python train.py --num_hidden_layers=12 --head_dim=128 --norm="rmsnorm" --rope_theta=12900.0 --rope_fraction=1.0 --bias="none" --parallel_block=false --init="normal" --init_std_qkv=0.0266 --init_std_down=0.0 --learning_rate=0.00191 --decay_shape="pow" --batch_tokens=131072
Each number is 50 + 10 x the weight over its row's rms, rounded and kept within 0 to 99. Layers, rows and columns count from 0. The size before them is the row's rms in percent of the matrix's.

# k: layer 3 attention key, 768x768, rms 0.0526, rows 747-767, columns 672-767
# q: layer 3 attention query, 768x768, rms 0.0518, rows 748-767, columns 672-767
# v: layer 3 attention value, 768x768, rms 0.0461, rows 640-655, columns 672-767
# o: layer 3 attention output (transposed), 768x768, rms 0.174, rows 640-654, columns 672-767
k747 107:54 46 40 49 40 42 38 45 46 47 50 51 48 52 38 44 63 62 62 67 50 31 50 49 74 56 53 47 53 69 40 64 68 54 51 43 34 52 49 59 64 54 48 45 57 38 61 50 67 44 43 40 58 37 70 49 47 49 42 48 60 50 53 60 54 44 40 70 55 66 58 46 64 48 52 52 35 54 62 51 42 56 51 47 66 48 41 48 45 50 55 35 38 50 35 44
q748 104:55 34 48 04 56 63 50 67 51 43 53 70 31 52 52 55 59 47 43 47 48 45 45 65 34 33 35 45 47 42 53 52 65 73 45 30 48 61 50 45 39 39 47 43 36 47 58 72 50 39 33 75 51 54 51 58 50 52 46 50 50 58 68 47 44 51 52 45 41 43 52 52 47 52 56 54 49 50 54 49 51 53 41 48 40 51 47 47 41 63 52 43 69 72 47 41
k748 109:51 48 43 52 42 54 53 35 57 49 61 51 53 54 57 40 43 55 63 59 59 58 56 51 57 55 50 28 51 27 44 43 30 42 51 53 31 47 27 35 55 62 54 41 59 57 46 47 47 63 60 56 46 66 47 51 63 49 35 54 50 52 64 41 76 62 44 38 42 45 39 58 50 56 40 40 47 51 51 64 41 56 45 53 46 47 40 58 52 49 42 46 49 45 36 48
q749 108:50 52 35 42 59 56 32 49 47 43 47 47 43 56 61 55 51 53 50 47 36 55 55 52 76 61 48 43 44 54 31 74 55 64 44 49 50 45 44 58 50 34 19 35 36 55 35 54 46 55 70 71 42 67 30 61 55 49 47 51 53 43 41 46 58 42 54 49 48 48 28 57 45 60 44 45 44 42 53 47 51 36 48 60 64 44 38 53 49 36 49 36 59 60 59 82
k749 109:38 51 64 49 41 42 58 44 34 46 36 43 43 65 41 41 53 45 46 44 47 47 55 59 53 52 47 40 63 59 52 45 53 29 82 63 52 39 46 49 53 54 52 38 42 50 47 52 36 63 54 53 54 59 54 56 58 50 43 61 52 59 39 62 49 48 38 51 60 55 49 64 30 54 36 64 54 28 55 65 49 52 55 35 67 42 51 64 33 42 56 32 49 55 55 48
q750 106:58 48 42 42 45 48 58 63 65 50 54 51 51 48 37 56 53 33 50 35 62 50 46 48 51 46 33 47 70 56 40 43 53 54 51 35 39 28 43 44 51 36 50 53 59 57 59 52 57 72 62 52 58 34 55 49 33 31 65 51 56 60 42 64 56 69 40 70 60 36 43 51 42 60 39 49 66 38 36 52 48 43 59 41 41 70 53 40 39 55 59 38 41 40 44 48
k750 106:51 53 55 42 53 49 60 51 58 52 52 31 44 54 45 67 35 62 55 51 56 52 44 58 46 60 71 50 41 49 56 68 46 49 46 53 38 61 32 58 72 49 37 53 31 50 51 40 57 41 59 66 42 34 50 47 50 47 59 51 73 47 45 58 42 53 47 42 26 74 54 47 46 49 36 49 60 48 50 48 46 59 61 59 43 69 46 51 53 58 64 45 52 42 41 52
q751 108:65 60 52 52 50 51 57 51 49 61 76 48 55 52 61 40 36 32 39 46 41 67 35 45 51 55 42 42 64 54 48 29 51 37 61 40 53 49 45 38 32 61 37 45 53 44 59 53 44 54 59 66 36 53 42 34 71 44 47 44 36 50 42 40 71 48 46 47 33 56 55 51 37 54 66 61 50 52 54 46 48 49 45 45 52 43 53 46 30 38 42 45 71 42 55 53
k751 107:50 53 49 33 61 45 53 65 72 44 48 52 51 55 44 48 49 58 66 57 57 52 38 61 48 49 58 51 43 64 56 56 34 60 51 56 51 50 34 45 57 58 46 56 58 37 32 49 51 62 41 48 39 60 69 67 51 44 44 43 50 40 48 56 54 62 72 55 45 50 40 59 38 66 62 63 37 49 44 23 37 51 38 42 63 44 40 51 54 70 62 45 39 47 52 61
q752 105:51 50 39 32 53 49 41 62 45 51 72 55 63 42 56 42 41 40 57 46 50 46 46 47 59 68 36 52 49 64 47 27 52 47 53 67 57 49 48 44 44 44 34 61 59 51 64 48 56 38 62 64 58 57 47 55 49 55 47 34 72 47 60 52 52 69 34 59 48 53 56 42 66 51 64 51 61 39 40 57 63 63 39 41 60 43 54 39 51 70 38 43 61 40 58 49
k752 103:62 46 55 40 69 57 57 63 49 68 49 50 69 41 36 49 41 62 52 36 51 35 35 59 52 47 55 33 47 55 52 34 47 68 57 50 46 44 59 32 49 66 73 60 77 34 60 51 59 59 42 61 35 50 70 27 60 51 54 53 35 48 64 67 59 46 37 43 42 34 65 42 51 63 59 56 43 58 45 47 66 47 52 35 44 47 49 63 46 42 44 49 48 51 47 48
q753 106:50 57 39 65 51 31 56 43 59 55 38 56 26 42 50 65 62 50 30 31 61 52 55 54 39 51 59 38 47 60 51 48 34 58 38 42 62 67 41 42 38 50 56 65 53 42 54 54 55 51 56 71 32 46 54 39 47 41 49 29 45 63 52 56 42 47 23 54 47 63 43 57 73 40 46 51 51 44 61 48 30 49 61 68 39 63 65 64 68 68 54 43 39 53 52 51
k753 104:57 48 45 48 47 34 34 62 44 67 39 53 55 45 34 54 53 80 62 53 47 37 50 43 53 17 34 61 60 42 56 46 46 43 47 40 55 41 47 49 65 50 37 40 39 65 53 58 50 48 48 62 56 71 56 56 40 53 44 55 59 56 42 55 47 50 43 42 43 54 50 40 52 61 59 41 42 49 46 47 41 43 55 47 46 47 49 53 57 63 46 55 55 54 47 56
q754 111:70 29 43 55 34 52 52 57 57 42 51 44 40 56 52 63 49 42 52 71 55 42 51 53 42 47 57 29 46 53 57 60 37 33 47 71 52 44 43 49 43 53 46 42 79 53 51 39 51 63 47 49 60 64 37 65 40 59 38 50 57 65 47 58 39 37 46 50 60 46 50 61 57 58 48 46 53 36 50 57 50 53 44 33 43 61 39 45 34 72 52 47 61 65 51 73
k754 111:49 80 67 57 46 44 46 47 50 40 30 51 60 54 47 25 57 48 60 35 42 51 46 51 50 30 58 58 42 28 54 34 56 44 41 35 61 52 50 50 51 56 42 39 48 40 21 41 48 46 31 65 46 58 51 39 40 62 37 48 47 48 44 70 67 61 32 49 53 44 54 48 52 77 38 70 45 62 49 45 34 74 57 45 48 44 58 67 59 40 60 59 54 63 54 47
q755 106:40 34 47 47 57 61 30 43 55 67 47 58 46 42 69 55 42 44 52 68 51 60 50 47 37 34 28 53 66 57 63 72 44 75 58 53 34 62 50 73 57 37 52 38 55 54 35 23 41 68 43 53 43 52 47 69 34 46 66 54 50 47 66 67 60 49 47 54 39 51 44 57 30 56 47 48 50 53 53 34 33 42 41 60 56 51 58 64 54 49 50 56 41 46 54 40
k755 105:73 49 39 60 50 49 34 37 67 53 35 68 60 57 63 46 48 46 66 41 21 63 68 45 63 46 53 53 38 49 36 50 44 56 71 53 52 48 61 32 50 65 45 56 44 55 37 50 61 60 52 54 55 46 31 59 33 50 42 45 55 60 38 61 46 49 71 55 43 48 37 44 58 63 41 57 56 53 64 49 34 66 59 43 51 35 42 47 54 56 76 69 54 55 32 47
q756 119:62 44 51 68 41 42 51 36 40 46 49 54 57 37 54 70 42 44 42 60 44 50 54 58 72 52 58 53 45 45 52 45 52 38 39 56 62 53 49 69 55 45 45 61 68 52 46 38 51 62 38 57 51 55 48 52 48 40 52 63 38 49 52 50 31 43 61 47 60 34 45 55 58 63 46 52 42 49 40 45 43 54 39 39 64 62 55 41 68 33 54 35 69 42 44 63
k756 115:50 44 66 59 48 48 70 31 44 43 49 58 61 42 47 33 43 49 38 56 35 64 38 61 41 55 52 50 69 39 43 46 55 43 54 46 55 55 54 49 41 37 60 28 27 56 47 39 46 43 35 42 59 64 30 50 38 54 35 55 64 66 48 42 33 51 51 47 42 37 40 50 38 55 37 73 50 52 39 58 29 45 51 35 47 56 80 51 47 57 59 65 31 31 62 56
q757 109:47 38 34 51 39 65 38 53 46 49 44 45 45 46 32 29 63 48 50 56 41 52 32 58 39 54 41 54 39 51 52 64 53 56 52 46 38 41 47 60 48 60 31 48 51 50 50 69 42 48 57 48 59 31 48 67 50 37 58 63 60 45 68 37 79 60 53 47 43 51 50 46 61 42 50 56 50 38 42 47 54 55 59 45 42 44 51 41 58 60 69 48 55 36 38 47
k757 108:49 35 37 49 57 51 45 37 46 40 63 52 65 58 45 42 41 61 36 60 49 53 43 56 54 36 59 67 61 43 64 57 52 50 49 61 47 48 48 62 36 51 49 50 44 51 66 54 53 55 40 43 50 37 67 30 61 64 45 57 78 46 40 55 54 39 71 56 61 38 62 62 56 59 53 55 44 40 51 56 54 67 29 64 48 56 52 63 39 62 54 59 50 59 70 62
q758 109:50 44 53 50 49 58 54 40 35 67 59 33 61 61 66 53 37 68 54 55 61 51 68 62 53 42 29 63 57 35 53 42 43 55 47 47 48 58 54 51 45 44 49 48 36 32 52 60 41 51 39 51 48 61 54 41 50 53 52 49 54 56 50 47 61 59 39 64 47 52 41 46 46 51 43 49 66 51 59 43 49 43 50 37 58 37 36 47 48 37 43 55 26 46 60 57
k758 104:48 27 59 71 62 54 51 44 60 50 56 51 55 45 62 56 50 55 53 63 67 51 58 54 63 57 45 43 45 56 63 52 44 40 53 53 53 46 62 46 53 58 51 33 48 39 54 45 51 50 73 47 41 54 63 49 47 65 43 47 53 58 51 53 69 47 67 41 41 66 44 46 45 68 43 70 62 44 43 63 48 50 57 50 69 45 35 62 45 30 51 46 37 44 53 36
q759 107:58 52 52 61 46 51 57 48 38 44 44 54 45 44 70 57 35 47 54 56 51 49 49 35 48 56 51 47 68 59 53 56 40 41 53 47 53 66 73 57 38 66 47 35 67 40 62 57 63 59 54 34 60 71 63 51 62 47 49 64 69 52 55 42 51 58 31 32 57 48 65 51 38 66 48 56 39 45 44 47 65 52 32 68 63 48 44 46 62 48 44 52 40 47 55 42
k759 106:42 40 64 62 49 66 54 59 29 71 46 50 47 49 61 44 45 42 48 36 41 56 53 50 42 62 51 37 43 45 49 50 52 44 63 65 57 68 50 51 54 50 47 34 42 29 62 57 51 52 51 60 51 42 62 63 46 75 47 43 48 50 39 43 67 56 56 48 56 48 41 43 39 38 48 31 52 64 31 41 59 34 44 37 56 42 56 35 48 31 30 56 57 46 49 54
q760 109:47 45 58 78 39 56 61 58 38 48 50 49 43 48 49 53 58 43 60 52 59 27 53 34 49 45 68 68 41 48 46 56 47 48 53 58 41 56 50 51 43 56 59 73 60 53 58 43 61 38 36 55 52 38 61 32 56 42 64 37 54 51 59 56 70 56 49 37 27 47 46 32 48 59 56 70 69 48 59 69 58 53 46 58 64 57 57 42 47 42 38 41 21 30 48 44
k760 108:56 45 49 37 64 62 58 64 51 62 28 39 52 40 50 55 34 57 44 43 54 69 41 47 49 42 54 51 40 55 71 32 63 44 39 62 54 66 53 41 58 54 54 48 33 64 52 37 61 36 46 38 59 54 43 54 54 60 35 47 24 37 26 36 44 34 48 37 55 57 42 57 61 59 49 53 53 32 36 58 42 52 65 56 66 51 45 45 43 45 58 69 51 64 32 47
q761 108:51 47 41 48 57 41 59 51 53 48 67 33 64 31 39 55 47 62 43 62 56 66 60 53 46 45 47 42 55 48 49 44 39 46 82 34 43 58 37 59 42 43 45 51 55 53 58 58 57 40 54 48 47 57 61 45 52 50 64 38 44 59 61 58 52 52 55 53 51 59 52 57 66 54 75 42 41 41 43 54 56 57 57 59 39 42 65 57 57 38 42 42 30 57 43 52
k761 111:44 42 33 56 56 51 55 47 59 41 53 51 41 39 43 68 41 58 56 68 39 56 53 52 52 45 55 46 35 61 59 63 51 52 61 48 46 47 50 63 56 62 45 64 65 42 45 54 79 45 59 41 53 35 63 46 43 50 60 62 62 58 46 40 70 30 37 39 61 58 48 38 57 50 54 33 59 51 51 29 52 43 49 56 58 56 45 56 46 49 51 32 41 67 38 38
q762 107:48 62 39 51 44 44 57 43 45 41 65 52 39 64 47 66 47 45 55 54 29 35 58 72 60 41 49 49 49 62 43 53 37 62 45 48 62 37 51 30 32 36 47 59 58 50 28 64 53 50 45 53 48 65 48 61 40 52 43 53 74 45 43 40 42 38 60 36 45 41 43 35 40 51 57 42 51 55 70 41 58 42 57 63 52 46 50 56 35 42 34 42 49 44 25 54
k762 108:53 42 43 39 58 68 56 41 49 59 38 56 60 40 61 61 34 41 57 39 45 62 45 56 64 26 46 49 54 63 65 48 38 57 51 53 54 62 72 51 42 55 53 45 42 54 64 63 53 34 41 40 65 41 54 61 51 60 49 62 56 48 45 60 30 41 55 65 54 54 34 43 57 57 59 50 49 48 55 55 47 65 76 49 48 52 44 43 55 45 47 50 57 52 49 36
q763 106:42 57 49 46 51 54 33 33 59 42 63 45 59 62 45 44 53 56 69 54 59 48 57 29 68 58 45 50 45 42 53 39 49 69 51 47 51 45 49 55 66 43 49 50 53 54 62 48 44 56 56 56 56 58 47 62 49 49 54 47 50 58 53 33 62 52 44 38 43 42 36 63 65 42 38 53 40 38 52 44 41 56 56 41 60 58 54 43 54 44 55 57 33 55 62 42
k763 104:39 55 46 37 43 50 47 49 30 37 85 65 42 54 41 55 47 53 38 42 52 59 37 46 42 57 51 55 84 31 36 57 54 51 51 56 58 34 39 48 45 45 61 50 39 52 79 41 39 68 39 67 61 41 43 55 52 47 44 62 48 69 51 48 44 34 47 38 59 49 35 45 40 50 59 49 52 46 45 46 48 41 55 65 42 55 47 43 53 36 32 49 56 44 59 52
q764 108:68 49 43 60 57 45 45 52 30 52 53 52 44 48 51 61 50 52 42 34 60 32 61 52 42 56 22 52 43 44 39 55 37 41 63 47 68 50 41 40 65 63 41 47 66 64 59 44 60 47 46 41 46 45 61 69 43 38 19 32 63 52 57 55 45 58 54 44 53 62 43 47 44 58 58 29 57 49 47 29 48 62 45 63 51 54 54 42 48 64 63 51 45 45 47 48
k764 107:40 45 51 53 58 47 55 43 54 42 40 48 49 48 52 62 51 43 64 47 49 46 46 50 58 57 50 47 59 64 56 54 58 64 60 42 61 54 40 33 38 39 43 47 71 27 45 43 61 43 42 51 41 35 61 22 46 39 43 46 45 49 49 50 68 47 35 44 32 38 49 49 47 59 53 50 61 35 36 68 53 50 38 49 36 66 34 55 54 40 48 40 59 52 51 52
q765 108:44 51 67 53 56 53 55 61 79 62 56 60 40 59 52 53 46 44 46 45 62 41 56 44 53 59 48 40 55 54 56 52 61 68 64 51 57 49 41 51 54 35 48 43 70 43 50 58 59 30 54 49 45 51 55 44 59 73 63 33 56 51 62 41 61 43 43 33 45 62 67 57 52 49 44 70 44 40 55 57 42 60 44 58 62 37 32 62 41 45 32 65 70 54 42 40
k765 112:57 37 46 43 46 59 49 25 50 52 38 51 39 48 37 53 45 49 45 51 39 50 44 49 45 60 85 37 30 58 54 35 40 41 70 38 31 50 40 44 46 54 43 62 48 41 45 39 56 33 52 47 42 48 52 59 40 35 25 58 39 60 42 61 40 56 82 48 50 44 50 29 87 45 52 44 43 21 45 45 46 55 52 51 61 40 48 55 53 42 48 41 47 50 53 52
q766 108:52 43 46 36 38 34 58 50 47 31 68 44 30 38 45 58 61 37 52 41 46 42 63 66 46 40 66 41 40 55 50 45 44 55 38 57 71 42 50 53 53 53 52 57 43 59 52 38 52 53 67 68 61 53 63 57 42 36 46 46 56 52 51 55 30 55 67 64 53 40 41 42 50 60 67 74 55 53 63 60 47 64 39 62 66 52 44 46 68 49 51 41 73 41 56 52
k766 105:55 36 67 67 56 69 52 38 71 44 44 47 50 66 49 47 70 48 43 37 56 40 56 49 46 57 38 43 39 48 51 54 42 53 47 49 45 68 26 57 43 39 67 50 73 40 41 60 55 54 56 45 57 55 61 32 43 43 44 51 50 46 39 51 46 31 52 37 39 65 65 52 58 50 56 55 58 42 60 60 42 68 72 48 55 50 66 67 29 54 53 52 49 62 52 41
q767 110:62 42 87 45 47 55 58 56 63 45 55 52 59 54 44 38 51 47 34 45 36 41 53 52 43 42 40 41 50 43 48 56 43 63 37 34 49 52 52 35 63 55 53 60 43 35 42 44 50 60 40 41 59 50 44 52 52 28 52 61 56 54 52 50 30 42 46 57 66 43 35 49 57 46 64 70 48 31 41 58 48 51 56 43 49 64 64 34 74 56 44 32 38 47 45 35
k767 107:40 40 46 56 48 53 59 51 36 64 52 59 51 40 54 51 56 50 51 42 34 52 38 50 53 52 36 33 38 49 46 54 64 42 67 58 48 44 60 67 56 50 63 59 46 63 70 37 58 64 53 40 42 47 60 56 36 52 41 55 49 63 52 71 35 43 58 45 45 31 41 58 34 71 66 47 55 54 58 56 29 59 59 37 44 32 59 41 40 59 57 33 45 35 56 41
v640 106:58 54 52 42 51 66 62 56 43 49 65 50 37 53 69 49 45 65 58 57 46 70 63 63 53 67 61 45 45 50 53 40 37 58 54 43 44 52 61 41 46 41 45 68 47 67 56 58 46 41 44 47 44 62 49 47 46 55 43 50 49 46 59 55 32 41 52 46 40 38 48 39 40 41 54 48 49 62 54 57 48 54 54 54 54 43 43 76 56 56 64 66 47 59 51 56
o640 106:49 32 44 47 56 48 56 42 56 47 50 49 42 62 32 59 53 40 51 70 50 55 45 52 54 43 44 35 39 43 70 70 51 41 47 45 41 51 67 65 45 52 40 56 40 51 46 50 36 56 41 59 72 42 44 64 51 51 35 61 43 36 36 38 63 70 53 40 54 60 56 50 56 49 54 38 54 57 58 41 41 48 84 45 56 65 76 54 34 59 59 44 44 41 44 60
v641 104:46 60 64 65 50 52 45 45 38 51 62 36 41 64 59 56 47 35 54 58 48 42 38 39 42 66 47 77 40 46 46 61 53 42 51 50 28 37 39 57 68 57 52 35 39 58 51 46 47 62 42 49 32 51 57 41 31 48 65 49 60 51 57 68 57 61 59 45 43 48 36 63 67 46 60 33 43 58 41 32 51 49 37 49 48 33 46 38 42 69 49 36 49 63 60 64
o641 102:45 71 57 38 65 46 29 55 48 42 30 75 65 63 45 40 58 55 40 54 45 60 57 30 47 52 49 41 50 68 41 58 36 56 51 61 38 51 55 49 61 57 64 55 53 43 34 58 49 48 61 48 59 40 64 50 50 52 41 63 49 39 48 53 49 48 57 61 51 51 67 70 48 55 46 64 58 38 64 45 44 41 57 56 66 53 60 41 59 41 62 43 34 57 43 54
v642 104:48 50 61 43 50 45 49 50 39 63 67 55 41 62 40 57 31 49 43 48 66 46 47 73 36 60 40 45 61 44 60 27 52 30 60 50 51 54 52 61 49 53 44 48 43 53 39 34 39 32 42 41 29 54 55 55 47 41 44 53 37 45 50 27 66 53 66 32 54 44 53 48 45 61 52 51 54 62 35 55 58 55 53 40 56 46 56 44 57 49 32 53 41 48 61 40
o642 102:57 57 48 48 37 45 68 53 47 47 51 62 44 46 43 34 64 42 62 64 36 57 46 41 40 56 40 42 54 57 43 53 53 42 63 41 46 45 51 52 57 57 43 55 64 51 38 74 56 43 57 35 74 45 41 35 52 62 54 43 75 43 52 68 49 50 50 56 51 46 43 42 47 65 40 63 59 41 76 64 46 31 29 60 50 34 46 62 45 70 64 39 47 38 33 50
v643 100:39 38 58 32 37 48 58 43 38 45 44 63 40 48 72 48 47 56 64 61 33 64 62 51 43 66 67 32 45 46 53 58 53 52 43 62 54 59 47 54 59 40 62 49 45 54 45 52 47 51 60 23 51 45 47 65 29 61 61 55 42 65 44 53 30 45 40 52 53 54 35 58 33 46 47 52 45 38 47 48 57 40 39 54 43 50 36 50 55 33 48 37 63 38 46 35
o643 097:44 47 55 64 44 49 71 44 56 35 52 43 33 54 45 51 51 57 57 47 44 53 31 56 60 50 44 48 49 66 65 65 70 43 63 48 46 51 55 49 25 35 49 57 43 48 45 59 42 51 58 44 44 58 50 51 70 45 48 51 55 58 68 35 51 31 64 52 50 45 35 53 59 54 67 57 73 51 49 74 43 45 50 47 61 60 38 53 41 45 64 54 35 53 54 68
v644 109:53 51 51 43 48 46 61 52 46 54 64 55 66 59 53 41 65 31 63 34 20 55 48 50 45 67 58 39 51 37 51 73 42 40 52 68 37 63 37 54 47 50 44 59 68 57 46 67 53 64 48 69 31 54 49 56 56 48 42 41 43 52 60 51 45 40 81 55 60 47 50 31 50 44 47 35 49 37 43 46 48 60 52 46 30 42 39 52 57 45 55 40 30 33 57 44
o644 100:36 44 43 50 37 58 64 47 14 41 44 31 58 50 84 74 57 66 71 59 65 79 70 41 62 48 57 45 48 44 56 43 45 62 48 55 57 42 57 54 35 54 47 39 41 60 50 58 63 45 44 50 59 37 60 62 45 51 53 59 68 50 48 46 49 46 32 57 53 57 55 46 39 69 36 39 68 52 46 40 45 44 46 58 48 53 51 57 66 59 44 63 48 62 50 59
v645 098:62 55 59 37 39 44 52 42 54 36 48 43 45 59 34 52 51 45 57 29 38 56 54 54 59 50 38 43 70 55 58 62 56 55 44 46 66 49 51 73 43 42 57 45 60 60 67 45 55 57 54 45 52 47 56 39 54 33 42 43 28 64 57 33 60 27 58 37 52 44 41 63 44 57 38 44 37 61 61 50 53 30 53 34 37 54 39 52 53 45 50 55 54 52 47 43
o645 098:49 49 42 47 61 40 50 70 53 68 46 66 39 52 57 28 51 62 48 54 51 37 53 40 50 44 58 64 53 50 45 40 53 55 49 49 51 70 46 35 52 53 61 65 49 47 50 48 40 32 40 54 63 39 49 41 55 42 41 49 59 43 45 42 64 48 49 47 47 51 51 44 67 42 66 54 73 30 55 47 45 45 64 54 60 56 68 53 44 52 59 45 44 61 30 39
v646 103:54 52 39 49 43 51 63 48 33 51 44 52 40 70 52 48 42 29 46 46 49 52 54 69 48 54 65 46 53 58 61 47 51 52 61 46 41 57 71 52 68 46 62 45 60 44 39 43 41 51 44 56 50 51 46 56 61 51 53 36 44 64 46 58 60 55 44 55 41 49 61 19 49 53 52 53 32 41 33 50 55 53 50 36 65 56 44 55 51 53 40 54 44 46 48 41
o646 096:48 60 52 41 50 47 55 50 46 46 39 44 58 50 47 21 40 30 51 36 48 51 57 45 49 47 62 53 48 48 48 39 63 62 47 48 44 66 44 71 27 47 49 49 47 42 52 51 65 40 49 68 45 56 50 33 56 57 27 54 55 42 65 48 59 32 49 52 61 56 57 64 49 47 53 58 63 50 42 45 31 54 57 56 30 44 44 44 70 38 45 48 43 56 42 57
v647 100:42 42 51 34 35 63 45 39 60 38 51 49 57 42 56 47 47 50 60 60 51 47 52 39 46 48 47 52 51 43 63 65 47 78 50 66 51 39 39 52 42 36 37 42 43 56 48 51 68 49 46 41 62 48 67 49 41 56 58 42 52 49 61 54 23 45 50 53 58 49 48 41 28 49 68 37 55 53 38 46 57 62 52 43 48 33 60 55 73 54 50 36 41 53 44 47
o647 099:37 49 45 51 39 54 72 57 49 38 60 45 60 49 60 54 56 34 55 56 42 44 61 37 43 63 60 62 74 59 50 56 53 42 45 50 56 55 68 53 66 51 47 80 55 72 54 36 39 58 53 58 47 34 53 48 39 58 67 52 55 69 54 67 56 52 58 60 45 50 66 54 64 60 53 39 52 50 55 57 52 34 57 64 48 60 47 43 34 49 60 59 52 35 49 58
v648 097:60 53 62 37 59 38 42 44 55 44 55 70 52 51 44 41 52 39 45 32 38 61 58 43 29 54 49 32 54 44 60 53 49 34 38 31 47 54 41 75 46 54 44 48 47 39 61 51 38 61 45 86 57 33 48 41 61 55 41 58 47 55 39 57 44 49 57 56 64 51 62 47 62 35 49 64 66 44 60 63 44 60 50 50 66 55 49 46 57 42 34 49 37 65 51 48
o648 094:43 59 52 49 53 58 45 75 37 65 54 65 66 64 60 50 47 45 38 39 49 27 58 37 61 28 39 59 53 53 52 36 40 49 49 54 41 54 63 35 45 62 78 42 52 52 44 39 54 50 58 38 59 61 56 48 78 52 40 47 67 63 33 56 55 59 36 52 50 59 49 33 56 53 30 52 36 57 53 42 34 60 38 42 57 48 46 57 46 45 37 39 51 51 52 34
v649 104:49 38 61 46 32 67 53 70 39 39 46 48 64 37 36 61 59 35 49 60 30 40 46 31 40 43 41 62 43 32 57 48 63 45 51 68 47 59 42 20 31 54 56 55 46 44 49 36 38 48 60 36 53 52 33 70 49 58 38 36 63 59 35 60 56 60 42 59 54 31 47 54 55 49 45 47 64 53 53 58 30 40 45 62 48 66 52 45 40 36 40 57 43 47 50 47
o649 099:52 42 26 39 43 48 25 52 53 43 41 53 44 49 76 53 49 39 53 38 55 70 44 45 45 62 58 47 48 52 40 42 54 68 52 37 58 49 52 58 58 34 36 42 45 37 58 38 44 43 68 72 47 46 42 45 44 62 40 57 32 50 55 43 56 51 53 49 52 48 50 52 45 52 46 35 40 51 42 24 47 53 52 48 51 41 51 53 62 50 57 40 66 54 44 39
v650 098:52 55 42 40 50 38 71 58 45 40 45 59 51 56 47 64 65 52 48 37 27 51 38 52 48 65 76 27 47 46 70 69 40 69 57 54 51 49 55 47 37 60 32 56 41 38 68 60 47 64 44 42 23 42 52 55 47 35 47 31 49 55 44 40 64 23 48 29 31 42 58 50 38 50 37 55 54 57 63 46 52 65 45 53 22 52 44 55 51 70 67 35 44 67 46 60
o650 095:52 38 34 36 59 46 48 44 45 77 48 58 28 73 49 50 54 58 51 41 62 58 50 47 37 37 34 55 47 61 70 34 47 50 21 63 31 55 29 56 45 35 36 42 46 44 35 56 54 44 47 62 55 41 64 55 47 47 37 47 39 51 52 47 33 56 45 40 56 49 48 53 41 46 46 51 50 33 60 38 43 59 46 67 46 47 36 37 45 52 62 56 60 53 45 48
v651 108:51 43 64 42 47 55 47 55 48 50 53 61 49 34 49 47 58 51 51 46 55 45 41 55 50 55 50 54 59 50 55 51 34 36 59 53 46 58 64 69 55 40 62 49 44 63 58 61 62 46 26 47 31 57 38 67 50 55 48 39 52 49 46 39 48 34 69 58 49 41 68 59 50 51 62 52 23 50 58 38 33 46 42 52 43 47 56 46 56 66 52 35 60 47 47 48
o651 104:47 58 53 52 55 50 55 51 38 55 35 49 65 31 54 56 39 60 64 41 46 53 57 48 41 51 52 44 57 46 59 54 70 55 76 62 42 48 57 46 46 50 66 50 50 59 47 32 46 39 39 44 63 39 52 40 52 51 60 65 59 72 47 61 40 42 39 63 45 41 30 62 50 60 47 56 59 52 62 40 67 39 50 41 46 46 47 52 39 47 39 42 63 52 52 44
v652 108:40 43 59 47 47 38 45 66 39 77 46 58 52 47 49 45 51 32 57 61 53 48 48 63 60 45 45 59 51 50 65 42 45 29 57 58 60 42 50 53 39 44 50 51 45 67 36 45 53 65 49 38 48 47 48 44 36 53 49 57 58 45 52 57 52 44 53 47 19 62 41 47 48 47 64 74 41 66 49 44 50 52 48 49 50 48 29 57 40 66 48 52 47 76 52 47
o652 103:54 58 47 66 41 66 52 35 60 64 29 74 58 53 49 53 43 69 59 59 52 50 49 51 41 37 64 41 60 49 39 46 48 45 66 75 52 51 64 33 54 52 38 53 59 44 48 49 55 55 57 46 39 42 48 60 56 40 52 46 32 41 57 37 25 51 56 44 46 51 47 45 40 51 57 43 58 50 58 47 49 54 55 60 54 63 53 59 47 56 42 51 61 47 48 65
v653 103:33 48 59 45 42 44 44 59 65 33 62 44 55 62 56 61 57 56 33 58 47 52 60 46 63 32 62 52 37 44 51 43 45 52 60 43 48 44 41 58 79 53 49 39 58 43 51 60 32 64 54 38 56 53 51 44 48 48 63 39 47 32 51 34 57 60 33 54 45 45 64 28 41 43 48 37 65 38 67 47 42 59 42 49 52 45 72 47 51 46 66 71 38 53 37 50
o653 100:54 49 60 52 47 35 48 43 60 50 39 62 66 62 56 73 53 41 49 67 52 46 63 67 61 62 25 51 61 44 41 59 63 44 57 34 54 50 43 45 48 41 42 63 38 56 42 56 40 40 28 64 42 55 51 42 48 44 57 59 60 59 64 53 62 50 48 48 44 52 45 48 52 56 56 45 50 50 61 35 47 45 55 58 39 44 42 59 63 40 42 44 57 46 50 49
v654 101:47 38 53 46 61 52 58 69 45 55 60 37 38 50 58 60 45 40 47 44 56 46 36 56 76 37 51 64 67 42 53 50 44 75 32 55 48 66 45 39 44 57 51 45 39 30 54 43 46 65 57 49 68 44 66 26 41 40 55 51 69 36 54 50 34 66 56 44 36 61 48 51 33 56 31 49 47 49 39 44 36 56 26 48 47 60 58 55 58 48 65 33 54 52 47 51
o654 097:41 36 65 42 44 67 56 48 51 30 64 56 57 38 43 43 55 48 53 50 47 53 60 67 51 56 36 30 44 68 63 61 59 50 58 41 49 22 38 68 60 56 60 59 62 45 50 59 57 47 62 51 56 59 30 38 60 48 60 54 60 48 36 50 44 37 58 58 64 56 62 50 50 42 69 54 52 47 65 58 47 56 73 61 62 37 56 39 59 28 78 52 51 31 36 58
v655 101:60 52 51 59 38 42 43 50 65 47 52 30 62 34 48 52 45 46 55 43 38 47 55 52 60 64 66 53 39 42 49 54 39 63 49 43 56 49 36 50 41 66 56 48 57 38 60 41 59 41 47 48 49 43 60 59 38 40 50 52 34 38 35 36 56 60 58 58 43 38 32 44 39 62 36 46 47 41 32 43 51 67 61 48 63 44 53 49 41 59 42 52 49 46 37 52